Part of a small language model's weights: normalized queries and keys.
Each number is 500 + 25 x the weight over its row's rms, rounded and kept within 0 to 999. Layers, rows and columns count from 0. Numbers have three digits each. The size before them is the row's rms in percent of the matrix's.

# v: layer 4 attention value, 256x256, rms 0.0619, rows 213-232, columns 0-63
# o: layer 4 attention output (transposed), 256x256, rms 0.0844, rows 213-232, columns 0-63
v213 077:519514510513489490539505485494530539506482486515478518546502510507489514526487481522514459476494459516505518495530520521535492536517495453527491522469531509495480502521487497519517473481486483
o213 072:520478508496479516463459474469533495506466514517496524500513512508452521518475488508506507499519511463494486488550491511479490483464518508522522507526492482496502477470486528462487531466528507
v214 093:494518524519538513494460518493510537440489472468476522488497421454497482531512507487528560468500496495528546499510471535525505500536497440506560530503524492467527478508501533501496525465535503
o214 096:507476508474514460506486529498517509527486502521517494476486498509485447504459497455537455488487518482511498500540493506521493521463533471504481506525457504467496505500498505481541491537521488
v215 077:463533511471520528505522512470520521479500530538520473470473534489497533527461516455491536512516503494491491519506450531468544546508521506473503521453500521512472499485547492497509503479495511
o215 091:481481541451523506450481466498481475545502527515475515467469473453443503526470516521519494462507504452481518463541460504478513469504521524499501509486535498482520504488486504487520532509493529
v216 098:484517503490554509511492495495495535475495525527468444504501507525503484481455493505528523527460520495473497507472478499549479507491474529500504471474512574504461513482522500550457501538485498
o216 088:476452482494466523453474536494466545492507472507537509461514498490505491498521489487446515486507495529522484473491433515471518536505540525492510489485526473494499499478502518505525521475452483
v217 074:526476520500503524491508480541459503487451492478459524492519485520488523521490481518518508551484466474504488539443506538495489519442510516460485481481524517538500514497484532484516529473473516
o217 073:473544499471490481503485469482527502505516483531495504490479481455420521550519509528528519479496532480477494480534501526437520506487502510510516516498550542522464531497480460530475498474503505
v218 090:500481554493485515522536443527492525540508464481461546540470531515484474484522527514517487501503516509494479507478483505520494488502482527516483475494493526469497525488493443470542480532515490
o218 095:490530472472541562448538519472521486502488477472523508500509443489478488513520467500487493461516496502505477511503535431512479468508521519506515508446521489518486511499510448515485541493493478
v219 088:470524497499507501538501482517506569423484498523462505510481503492486497509504512551509521503475471498478484490506522538543487518504496490510460491483492542513474519493497529515464472509474504
o219 087:468486499475514516434457519528499497511459465457494510523501486503482500501506479487523477485508505491542515502507490543507494497464521489454492458522533503487516464462475508479506530484490433
v220 079:506487480463490502515515507511534448557539504477532529505462536480500537537483475501452475445505469512577473496493500443470486469458492498520488484529494498496493480528475491505532552538585451
o220 092:503484476509499515518541487551492458468483518501458475519534520509533512482489486494533459515516537520471503507475564456553512510523525531501483486505456498500485514480541498479479477504503496
v221 087:522505463499488507462476536463505520490533446456502494456471483455505498545514509529482476516464478502527537508525491503522481494496497479509506483536467501461496466494475546468492505502501464
o221 086:470485482527518540478465523539487509486489481494511504534506524514536507474517501494454484516499474502467459490452515503522456536486513537425493477525469566511502523512532498509527509502486451
v222 079:482491531548484511487501478505493481523454497543497503480475461489503524501509513496474457517494529497515498468494509508476462490495525507476519504476496448554511491490473500501502534481495542
o222 084:440505462482490532494508488487494457534500516496493478505489491478450506538525495523511481475487478454476528504484508534459517523488437550503514500460518545542475513527480499466488516514550506
v223 073:479508510477495506531471479518517514494481467512492465428492469474523503465508509478526468502473494490506528488499522494453463569478540480459536552501477508533522547533501492494463523499476537
o223 080:478498504498475530514534481524532459493528527503484472524465459458472506550535555531490482479503453466498541477472540485545529487521458502483513454491508517493479503496496488483505519475564504
v224 090:481487499498522475427456526496498470488503479507454498427496517482499521505470493536516451539499507500506481479513527481516482511454494518485422498484518488533475515496507536506527489474505502
o224 089:518511476519539530552503521503479512457527462476515509560466455536487513501546493522499494491504504516466527459469471484500541516497481506467531492514472542503493499518511468524487504495531521
v225 086:497465501489514504479489481497520536519546504547521508475462461489471515480503535492455454536461475491514491477526500502493517521528500442487482538491532497494501478513455511517499461526513506
o225 087:508478526581536521503476509433515470484453541486498453536498540522504496493462529532499508501542511470468497476460499506539535491505504495519456480487524511518490491524504526496500541470550487
v226 081:505528519484504518493479494481472506509505494488497481474472560521449493522515500494529456508454482500496530500527493509515505499478470519478474484523478553477462508462504490508533493459524530
o226 081:538515471518501484482438462541501481479511492503545491511510469544528525518519477528455513488470512495549484534468477496505498450489490499504502521506526483478481516499486521532500522502459473
v227 091:531505499500465507457489540463475455502522518487498496497519474473486482518490515526517490496460526500531483492510521466507520514460523525514478515502493488461494471493498534531560528492508467
o227 093:513519471499512538514534523490516508535448454515553511518468511521553477454525444480501513537459491520505478470500476485492495477500512536496506495529484495515479517517531469512498464528404471
v228 087:547514513459471522541510496505481464545496508512515500525539507487501518500508504480516462498545517465529447530455507501479456470537501507474511483492486513494517473487505461476497501494499541
o228 093:486553486462496525473511510506546502513537471519512501472516476459493462499502499476505546469460474511502512549529508493505490477519514481502520487483486522489539487523507430485476478501494518
v229 094:517489513476492524540537528523499522495477524500491511520504443490488499509475487457522519543501491490491505499516532534487497491520503496487541508541525483510524497493533509527480494559496530
o229 087:512505544503508477509499487531529480565511562506489485497484517499530476506482536497508490491469490492508489529518504495546521500505488479504502490507483503492533446513506502513500514483543507
v230 111:506465499517505491459428495504525519449517507529483479490466508519490479489492497496483476493493514478463536506487512536514492497499514497535435535523521486479488543502478536504461487510480487
o230 103:508480489558496459514469457510482481481459505463470504539466518510503555487523506528483493521516491482523524493473515512510497532491408483499492509493469486532475505477508528497500483490540507
v231 098:493470498491475511451475481509519509493517476546498469465486497488519481510485497549496499510473504473509477518516459498503517479485533510502426510483502482500457466535471511473562501428519461
o231 089:505466476514533550484499516490495514468431496476487524494511505484499458469491461514507489504503487534471467504492464520457527537472510539448531498505491544467500534497534469472463500542499497
v232 084:481524482466501491477472470518515488489496483503525489482552485453520496511517492503536518544526488530529483484495500474465511498484500513482414518490488527534500490497487501468506522530475479
o232 081:475527517472495517503533501471505477515490506508499499506489439483509513480482521478452491502468492482499547543475500503483504469543508477512521458476484526502498484511520410476457493485468490